{"n_head": 3, "d_mlp": 256, "norm_eps": 1e-06, "qk_norm": true, "attn_scale": 0.177, "tie_embeddings": false, "init": "normal", "optimizer": "adamw", "lr_head": 0.00805, "grad_clip": 1.0, "warmup_steps": 277, "steps": 3475, "dataset": "wikipedia_en"}
Each number is 128 + 24 x the weight over its row's rms, rounded and kept within 0 to 255. Layers, rows and columns count from 0. The size above them is the row's rms in percent of the matrix's.

# layer 3 MLP down, 96x256, rms 0.0705, rows 0-20, columns 192-255
size [ 98  72  93 102  79 103 118 110  60  83 204  80 111 107  72 115 110  88 103 116  72]
[[168 168 174 115 124 145 132 133 112  47 135 150 142 114 129 132 153 135 153 155 122  77 171  83 130 106 111 111 138 109 156 134 106 183 133 148 144 133 124 138 108 141 147 141 161 161 126  94 121 132 117 130  94  93  83 141 162 168 131 104 144 120 183 110]
 [131  86 128 164 213 132 119 112 118 121 209 130  94 117 130 170 138 156  92 150  94  96 135 128 134  79 142 152 144  91 131 124 112 126 107 139  98 142 107 153 151 181 133 116 154 138 194 127 104 143 115 110 126 111 144 124 110  97 116 149 165 148 185 162]
 [127 106 152 137 182 114 137 118 127 106 150 104 153 111 116 196 135  97 157 162 149 162 108 121 146 126 139 127 119 126 112 142 126 154 119 145 113 132  97 152 122  91 132 126 149 126 163 173 149 133 128 125  94 166 151 158 132 105 102 160 182 109  85  99]
 [146 151 143 129 120 173 113 161 142 175 166 121  72 152 157  91  90 139 126 160 111 181 133 108 135 154 149 121 109 181 135 104 120 137 130 154 152 140 169 114 135  82 136 163 148 114 153 111 112 138 124 110  98 119 121  81  95 125 133 141 133 148 109 164]
 [112 103 115 108 177 125 139 140 146 130 167 166 126 112 132 113 146 154 124 106 100 122 126 127 131 150 140 155 135 123 124 124 138 116 103 160 149 123 142 121 130 155  99 167 100 124 117  97 139 132 117 129 116  97 164 110 141 152 108 156 152 113 149 150]
 [ 95 131 136 124 112 140 139 108 140 159  92 137 125 145 133 130 116 147  98 103 100 167 120 103 117 120 119 144 119 149 106 104 129 115 116 137 155 132 152 100 139 123 136  54 101  99 115  95 134 131 101 122 133 186  99 111 113  89 166  93 120 132 127 142]
 [129 103 144 106 131 109 146 135 114 120 126 116 129 125 141 126 142 148  78 133 111 145 131 129 119 134 188 148 120 113 146  95 106 113 126 101 122 129 137  97 156 124 130 104 104 146 200 157 134 119 139  83 143 128 137 117 125  77 147  73 133 125 155 127]
 [105 111 111 110 154 150 159 155 148  99 113 181 105  99 128  96 153 133 122 133 106 143 111 147 159 134 107 153 124 158 106 108 152 147 160 126 119 125 115 149 152 155 163 171 104 145 131 134 163 153 111 133  88 173 117 139 125 134 107 141 170 114 183 119]
 [150 127 142 157 180 160 125 125 157 107 138 130 115 161 107 119 147 115 130 127  77  52 143 121 137 152 172 180 115 135 135 117  82 135 120 163 153 130  65 160 113 102 114 138  54  84 160 130 140 134 130 142 116 149 126 157 131 149 142 148 165 122  61 119]
 [124  76 109 127 188 112 133 129 139 166 160 139 109 115 131 130  96  97 138 156 133 118 133 138 115 128 109 131  96  90 123 136 147 150 120 147 111 108 123 131 136 130 160  98 123 137  95 129 127 103  96 124 110 128 167 136 155 138 147 181 158 103 105 131]
 [143 117 119 115  82 137 107 125  63 167 119 110 135 127 131 126 140 132 144 114 112 134 118 124 120 145 173 127 120 134 136 107 134 103 134 132 123 104 126 126 123 145  72 123 143 138 164 146 117 113 145 138 141 117 118 128 120 108 121  97 108 150 125 154]
 [137 105 125 133 124 119 130 122 116 116  89 149 110 150 162 131 121 138  83 133 127 113 141 145 135 139 129 128 148 159 128 151 137 159 139 124  95 118 175 167 119 124 112 132  91 122  79 128 110 151  88 141 135 133 156 177 119 139 120 109 134 129 110 140]
 [123 110 140 111 127 119  81  98 102 110 124 138 129 133 115 111 156 122 118 118 176 114 140 139 137 195  86 106 129 109 120 122 112 135 178  92 129 115 166 141 139 109  97 143  92 123  93 124 146 166  92 159 141 106 106 112 105 175 123 120 140 148 117 107]
 [144 163 169 125 140 140 103 103 135 118 103  97 110 139 142 129 165 131 142 118 139 173 107 120 117 143 107 162 146  98 153 118 113 184 146 127 108 154  82  96 118 134 101  96 140 110 159  99 125 115 116 155 144 127 148 112 150 116 109 108 115 141 126 113]
 [ 99 102  91 114 129 135 100 145 113 125 117 136 144 142 144 131 147  89 122 110 159  93 146 150 125 137 100  93 113 125 128 150 161  97 126 135 154 155 127 143 122 131 134 106 126 122 103 108 107 100 107 131 126 100 146 123 132  96  92 126 121 124  78 127]
 [143 143 138 112 123 148 126 113 153 149 132 138 123 120 170 142 130 113 129 128 121 155 100 152 116 124 116 153 123  83  89 148  80 180 129 122 133 129 115  87 130 147 151 152 124  85 113  81  94  92 103 146 175  73 114 116 154 159 108  95 102 158 160 131]
 [134 100 142 142 127 110 104 127 118 165 127  91  86 126 157 110 158  83 203 146 136 109 185 112  99 137 119 119 133 141 141 153 169 121 171 181  75 147 138  86 190 111 127 136 164 148 147 140 120 122 147 108 136  95  90 119 127 101 125 128 133 125 110 127]
 [124 109  95 109 116 112 144 139 117 144 100 120 118 116 121 191  97 138 136 135 161 123 121 137 131  79 161  84 131 111  98 143 105 116 133 114 109  93 103 133 163 140 135 154 109 161  99  91 137 161 131 123 133 109 119 144  97 131 151  77 136 122 150 132]
 [133 138 125  76 120 159 114 114 118 152 156 100 129 125 127 116 147 146 100 152  92 110 127 131 137 138 125  86 186 134 138 116 152 173 127 121  91 149  89 142 112 135 113 125 118 122 181 132 104 191 158 105 112 118 117 117 111  87 124  92 119 125  91 173]
 [133 150 158 135 122 153 104  82 102 119 146 127 150 102 125 155 135 162 112  92 149 158 109  35 148 138 135 133 109 123 131 156 110 103 112  73 130 154 146 126 135 137 115 117 111 133 126 136 148 117 131 188 122 111 103 111 142 122 137 130 108 155 144 123]
 [143 122 178 111  97 120 105 130  98  89  94 152 138 119 142 154 131 141 150 125 159 143 113 162 132 110  78 135 121 187 121  84 112 137 144 126 109 114 114 108 120 165 154 143 153 130  98 170 131 131 147 108 141  83 122 105 113 115  89 120 115 174 134 107]]